python train.py --num_hidden_layers=9 --hidden_size=256 --num_attention_heads=4 --num_key_value_heads=4 --head_dim=64 --intermediate_size=832 --vocab_size=8192 --hidden_act="swiglu" --norm="rmsnorm" --norm_place="pre" --norm_eps=1e-06 --positions="rope" --rope_theta=10000.0 --rope_fraction=1.0 --qk_norm=true --attn_scale=0.147 --bias="none" --tie_word_embeddings=false --parallel_block=false --init="uniform" --init_std_qkv=0.0253 --init_std_o=0.0253 --init_std_up=0.0253 --init_std_down=0.014 --optimizer="adamw" --learning_rate=0.00238 --lr_mult_o=0.779 --beta1=0.9 --beta2=0.98 --lr_head=0.00495 --warmup_steps=527 --schedule="wsd" --decay_fraction=0.841 --decay_shape="linear" --final_lr_fraction=0.0 --batch_tokens=32768 --max_seq_len=256 --doc_mask=true --train_tokens=182800000 --max_steps=5579 --dataset="wikipedia_en"
Each number is 128 + 32 x the weight over its row's rms, rounded and kept within 0 to 255. Layers, rows and columns count from 0. Numbers have three digits each. The size before them is the row's rms in percent of the matrix's.

# v: layer 2 attention value, 256x256, rms 0.0813, rows 36-63, columns 64-127
# o: layer 2 attention output (transposed), 256x256, rms 0.0639, rows 36-63, columns 64-127
# q: layer 2 attention query, 256x256, rms 0.0935, rows 64-82, columns 64-127
# k: layer 2 attention key, 256x256, rms 0.0925, rows 64-81, columns 64-127
v36 089:116164125171073165150133095142091077159125112127140121175102117194156103085101171141121079155141149110163145121176093115144153122114172115149114151115153163098136112111106131135147134153123154
o36 091:123137103084116132154078173155142165092092151090131171132138154117123156182201148142161134133140102126083053132100195124082139106074132084142099135088136166104108100105158092090127125206133124
v37 084:108115132092105081188114093146143164154138073126121160092187062118182126157122118115078123150070164157039160171109129107128140110114104159156147108121130085087134136170174160147137165119073154
o37 086:157128113090131098120147103203140091157104087156103135119165135112049097147098100103150106132102166150140122105143116112123115094148133141141093132107177138100101158180093159126171111125142149
v38 075:109120116091085199130194148088084086108200103181107185176103130136145112099122143113109166134150099113099134147107148147159064189149119108078119160061143208154072150159159099128103124150179131
o38 074:115122168126150143129099171086096161116126117122120158099083127135103139112133125126110135178173120115219089134018194140085123087172134122121135122155128140170092159101163200181093143067157152
v39 080:074159091147169120104130088062159138143197087108141120175121105166141150120175131096090068147191157132138131134153096091078121177118167106169187163152119106091128113164091161152156123155132074
o39 082:067125087112141099136124190127141105132164082101148125112111083167100181117178167137167109105155114133075120109073105169099118100119102103120081121119140190084114141137124148115139175105102127
v40 075:130142130214121177178127147125146148147124142079142076104149155136129164075155122161131153147131147136110125062170150148120165138118101155126087161145139170125122121068094145106130077117138131
o40 073:145094137121146120113160050094149071122098145116089141150043156120104146171105139139077154102157088107121100123085107118150114135147103131160132080124166135134125163129128153085099118117099098
v41 081:105100116173140091122109146108180104127172176045139152187103076119122147122111036091094095140152101086089120137104188090146130132142083131091127104134078162146164086104114104116106151079105111
o41 076:146170103112117186090163176135108121135132149155114115057135143121072123167067059116156111089110146166151098182170107118116115120131095135107081099068113159140144142125108160130087147102076153
v42 082:139182154149131119130133136114133116065147165197127215127138123125185163145135099136107151093061081121159178161094132123095099142130111142154176166153156085101132112063165156098140135114169103
o42 085:151101128147123146148113117148172106094080100115169127098128158165093079108033112119120127142183111129181097109127082094124111134171055112117090136197127116088138175180105131067116118078113118
v43 089:100203069134195112118150131092140112192164099103116128133111149185136105091161097091126156113121157091118097045150118179138120125098075098133092161113136128116109125138023122125142174140161194
o43 089:104088102092196124151156075131120120080145096094131126099070127154122148131213060120123116151118119116112166117096067098146080152123089096067152143125135134153160107118109174132107161100128171
v44 077:114086159102091082106115124170148109109138086148112147118155106187127142233083106062168080155189139145117106199121098118072099113110109097091080046090123171121118156102123087148106097208066118
o44 085:139138121104109163105103063123091119141140121164146147096157089119109180089132135145163162156103218216188169118121126138134128118098097155087182172133121078087082121146163060191149123115170134
v45 074:141191136094153142110141108143101096167120077082146156142128102181179141116148186109147117150141136185083088099089162145150099098154109063150126126189145063162059144165158154105091095183106129
o45 084:124089105123132107157123075172160119126147132134179067138154077159100158090107146123087120164165126095136150110067088105127076122103167159162199123173103067176095068164126128096121113088082164
v46 085:058093084171115132205089133142162106146159166141118100165130054162108103066147119187060080129113136127172164153146110120091161188152100108151151158069148071102134094147153102161154113091092091
o46 088:111104088103108135095138167103145133080087148105105136136108130163100079203091145083152101162157121159103088080150131125114110086130123093157079114157167200097137188162135148089129085158143144
v47 093:126163118108118174087140152127137108102177070175133133155081158067168101068167128120142100109079137102148194117068161176151176170119073116161099146132150124162104110105119159116163109117157099
o47 092:098109118109129144151152129101174112101086125063136116133083159176125151126130173136079125187149119142121154180069127100165120153162111101165128139148165146169170142147087109084085139114164180
v48 096:123128120150134122140123162135094088123121119135113146158113149134133138132172144081137156090226145153146094131180108162172172146167066140122115107156146166162109123089138116125098092172120146
o48 098:084135110096094089149134089129164135087115154101147133123097130175184166100105120116138175134089142143131143122078100112195115159144141151144159072130120120207111153110142186160078165083140103
v49 091:119108071125140145204072136170197099111159166172103166171123106112104117130117115143071174095202158125136096157152057146153089125139128130100059119101143124108125086093137120117101122121154149
o49 090:121151131184160110111090126133122169135119101112131166104083174138093132146110119135162137157186194115175137138107122074135088151154112110207109094123132091100110151113118136117081150131197121
v50 084:154112113103122192147116123133151137085048093168128100188160071133115159133139164087144166089115144058115163153097127168086023140141171152143153104125157111083155129181158125116141107145054102
o50 085:101108167141156113135155183131132117157123128122169174168089070147135125129125124199139145128142121122115116047108169155132086145132091134108113158110167196107148180162111126127128130122149153
v51 088:142079107120168115123165135131130134136150031106125084095207168083105119104192102153071115171180127164127150122184134174095101128137228182139109096075123127121115146148063124142127131175123147
o51 091:126122111121180085114145143051107082122179173112099137159137144118092159170192137122152124123150107112138187066066138096158103147136130139164125116067137165090062168126104167195116127134171045
v52 095:192155132095103086066135114134082141178170133103137157063143170091217087141122127131168117108111130147180144124092129127136087105125122183139116074130112089114085188140147168124079079161087125
o52 101:199127086146117130182109072159141102176117171132107101131164132110143139087133143142116084159073182134192183146105125095123122123122183165115172211125181082084109126172118078120131123069122112
v53 085:118112170091135144161137141087104184118098103117156141099117098138189144149120154131159138096142184183067133140138164121169081171103148101125158114175145081135093153129189100133059116158119194
o53 087:110147168126107130121156133119079119155154109159090125182127091141144148125066106118125113121088111111155150101209095199161086139109162138102152142156165090140132169130142089166128157103113107
v54 081:088136130115216109121138146153093117125083121105135130153081130097074159092161113130126138139122129071098114059064210091159132155140090141137100084145119152148118117114117081127163123143131119
o54 080:107156178125173167107124127147157110198086082181153095113124123116096067117090083119123164111115111090083105134082152164095185164110119125145115122106130144148208087090122138171114072100103167
v55 090:162094139145154117018159135187088111133096157156146123166114164139065150095196097125137088141130153092160133123169158142098147136198128122181155121143126132149162113118132139145175079110124096
o55 090:143145130113131167109152072102163129041144157107154083165104052093178103159192109105196143107145129150067132133057134167177142173094112131120155136081105150130174127112137115164120152157138097
v56 081:135114154138132080126141105166148177149068133151128083069113111190170119157127110096126116089088111142114123071125115119141134126103123173118191084075112168111151112126128094126125097113083145
o56 082:210080135166102161105112000151132125118133165156097140132186111094109142160129062089161106151123123107142129073206093122100135115111121094072149168129129124077145117194137139096168087132080151
v57 084:112097134157133137175122108141136097195112154130134148180167101150191124161148179132084086186144126126157161154165098110138150067169146151081157159105101147092099116171130128117214067124097116
o57 087:133115060124181114164143079178160101084146098142140126128112116110092057151148090099109128134149116110097145107146126137099133132186096137131130108115164137101102176154165140040138135149095099
v58 084:066159126167136101074152104066032081085184155116134084102110170052116108131142025094183119171098141141143151158077151104104194187143094176075139117095088142094128147071158105122104158128127140
o58 088:164162095107116187104130088149126095186075153122129129121161147149123141122115109142153147124058099161118047116148161144069181092131080118124056174120151165044192159104110094139166067123074124
v59 092:130153117131071127165143110132103134182127146114121144105137146118101110106051153148165069079180115133104139138159104129147132169192159098086024164162181121170091128151117113134101146154155122
o59 096:144118117103122145130118123064119138091088158099082102129086103091132172164197130128125075146137145118164108150042166122145136166083174133179160139085118142187137125088128154133049181191156134
v60 087:092103108148097154120180154095125129131168133152129098123170139195151121132140123121119082163134190110155142091158169188160107149144075156154168123079064099117176108140103131132182101136085075
o60 087:134125116174122121106159188083124117135161175137112110166124134138129119154145127132106157122108149149120182115160138124113164089129169134038163154082185132129120144137169123127150110054121157
v61 078:168140105172145102146111116090058081068173101131124113164138118131150154122149145167157060138133133113140121152112196098115139146150120177179150119128147113137126082111111169117179129163137145
o61 077:120156119119099133092142232079162119159122119090152086165184122120117127091110207150084148081077084128097167112106129146108125135095157117141134141111101126084121095165163137050139093111136130
v62 086:140130066148096130099130113106169056157125167201114152116084103123123122057090140121154180069155056129144106175096089118133080121075140148176125107090182140128137148111082113129091156176161116
o62 087:166126164124096130132115189086104152138103165167118182135162142103159156098159171152172178130172106155159137127099162144139157115128091074125119125175087126090127181072135143165097144090119112
v63 083:130110140116179127127169132132143085091113096185141146120162112159135193135142122054131184185177211189080147140147104176111068156205137140135118080093135112124095139086091109144143100186112116
o63 085:150114060094123163120159099130123111114139120162128143108084102113112123119124119126146169115023152156160159063077094105182031145142087154147131107109129095078090188101111161186143178105160075
q64 091:162137138142109173151111055152145134139172135150124140186150126108148071162161156082126113136141132050097112155137145125096088144202153061143139145115115131099094037155154139138118140111109105
k64 083:115141096159092066107141164217131173144097145091151088092143122142165175160144140179193137138147127162128134123113106116123125130105110207119106098188149135113091154072093098159113088170107153
q65 077:126133181113171089133130151105143089165157128167160140101088094127114094078106168129159113091091140150113134122144106158115104069163067159149159060134105056154092157067145149137097149199139071
k65 099:134068145108125187120115106106086153126170128111098137150122121151160068100146106077093118119158107100149054115120114122137112138146173094171153141140144105078128078184115178207154144118171116
q66 096:156120127100042129128130070140133154099123124102121161141110122130170079113165142129085118150148129116083073095121142110118077158120192129147086183120161160075190083147119152159115095077117169
k66 081:103114113150110058079085149139151084164105189097142089103127129094110155181094072132157148172149108135148149131140120108116163129091086172136070107201179116127094147162105148083101088187147120
q67 110:154151136108105132162109110133115171146158158102161130175138084142130071125072132093125070116117118119128096128073061132166091162186107095146072138143157106167094106125166200170111075132100144
k67 107:129113100171108103126066106132118109151129124144179073125130124111120149155105077159188151176103094147114161137149092073087129126150115129153117120166140106120124120160124114080113130191127089
q68 101:143097101128091145079184123121141157111117164127118117104117163064123122131126144092115102174143097147167050125111162126127088172107136163156106137084145168108137117126082131161159121060173132
k68 115:099102171144140163091112156119108103149138100176119177136101113153099137177138098104125164077171157167116086101102097155151104138114112138100107098135135140121133150069107190110106145167110177
q69 099:113136139194141148148103109101120059119144093119127142103133118136123084142131140082122155081084064101095171149091118176117145095158105081121154130120090148158128111069146086102113155197138120
k69 092:104068126130144067146128150150128214148097133060130089116089078168149114115119143159136123136132095134090096104129121094147149123140152154154118107081123146108182127154122125129139089118142132
q70 084:133120108061091082135158128100132076108092159149143156063140149112117179136134102185131147164146135122100192083122207102135115090077152152132127139149191130141183143164143106077124173116091170
k70 136:109159098139157126116149178130125090179159157146150092149146125130078170133066114138164151147102138120147188138132139119131153141096107128078116099159111117189116190131116103074117126153110131
q71 109:139098113122119122154114118106166155111152104096107075137115126177147051085151180119091085122143122142149045177146079125145159182135159148177158170097157093116121083162172160155133128090140107
k71 106:170120191150120136111119053141149123106069146144149143132118127070120108186174158095131114105103082139091130078179071110109122120195137100156125150106147186075088054134141112181150078122181117
q72 111:174117102116150140125115106101157144098118164148104081165127137161136069102153145100113087169148199100169025162142129123132158160080148125145150154143171116081075086168148116173117151114118179
k72 107:194107178133120153144131083151116139084086127125151129124124120087117105189159157088126132119139108158089120082170079138098115113168122098171117162128157175088112062156134138146170116105170103
q73 094:157155105125162124109130127126147175112138177122116099162114132144134124114128156092104133168133180125126025148152080114143114165107143113122091178124146124087079088152161108163081109141121110
k73 092:163081164137100149148129086163130148121082146121156132130154098105146084148173168098146076100087093140082141117177082121124077135199122107195126152130147182075123063133144152164167111124156114
q74 094:204149100177153123144124114132183110154117113110143144173143141121157064113153153123167094076144117181091114149162053087106116137184057116162109124155131108069135118117126144143140126093105084
k74 102:128138114153107095136100107162121147106089132106126127200130120106177115139162167138084079141044079113051158137150133091109094111123134139170115153137107105093129094089108157141161093066152098
q75 112:128098102086107112159166153107099124103107142113097096076119123125159104077133186128122101153147176161171086122111130118148118170094166132117114122114217069090171107190110169156122145106134120
k75 121:160112138115099136129178104106131125103126108083128178091104177124135095173127129100161150095097113114177128085150122131129107095157153116147146171132189173140086139146075186130158135165182096
q76 110:110103094129084084130151136125110128159095087169138152045125098116175134059092136136128100129076143153153177120081150082139149102103174183074144100067086105136180171166134145121145114160116110
k76 107:149172069107093159125116134128141055158175124113121166182159146117104164080093137132120148118111097098197140150150119104124123087125164111110179116144120141121100147165112092090137141155142119
q77 096:124154169165106145089108147195149110106084119183185185080138106091126192107133162156149166131111109142106104064125143150081069147179124099171142072173069110094139125092116131094089136133109081
k77 095:051176098093128093146135178110152126103170129141134120159073175138125128156068029129114156179130173150112174127145107142095167100128092139091136136117150126184047165184109138127099076122148155
q78 126:152108130112134103145108125133152166097143161117110134136100128129175113134162135124116132110178144187098042113113109108153101175135095137166082135133190114057135100069093130195078132086157152
k78 222:148092167108121089131140098135152175081087110120125143123096094129171075139167158096128105129138117152132069091140124135140090164149147119158114126135166108092137078099114182193132116114149160
q79 106:145129114144121137120161104166086159112125123141154163137143098113167092145149134083148130094161080164093123083155088089115087174181138153175101099117149138108142099093105159161120111115173088
k79 159:140129169091105104131130128117126158112142129103090156117082121123168063078165130092117099131115124108125068127123105135148090108108163139161147167137177120059122092113143169194150096128136148
q80 092:140189146197134162149150174101151125146111087118154150199136097105140094135165141171124101126156142133077155136146114093076100188179139071171104135159134127085181116144105149147166138155147022
k80 093:063070133093102075155152134135042187114102106072102147064158172139171105139116114149140113093063131091136131078132141114149188101085161143129185154116168115125112180159089180129141141133099085
q81 095:157182106138136144116127110147119096083150129173111158136121142100151125152173114071172163112140185144079154079103167151126130131153086136189170123138127115105193145097130129192112114108128115
k81 111:115083122092133101136154142137086177111094145110112119082127103091139065127132126114166126091096135122125114135141102128127130113115126116125175197100228096125091173129089165167148150124119139
q82 086:124155056112107096128116131116092084143097111161121045113133105140133171130135139115127114174048167137183123126129164103151157081145179138099160099148122068137127147183145078116122160075134187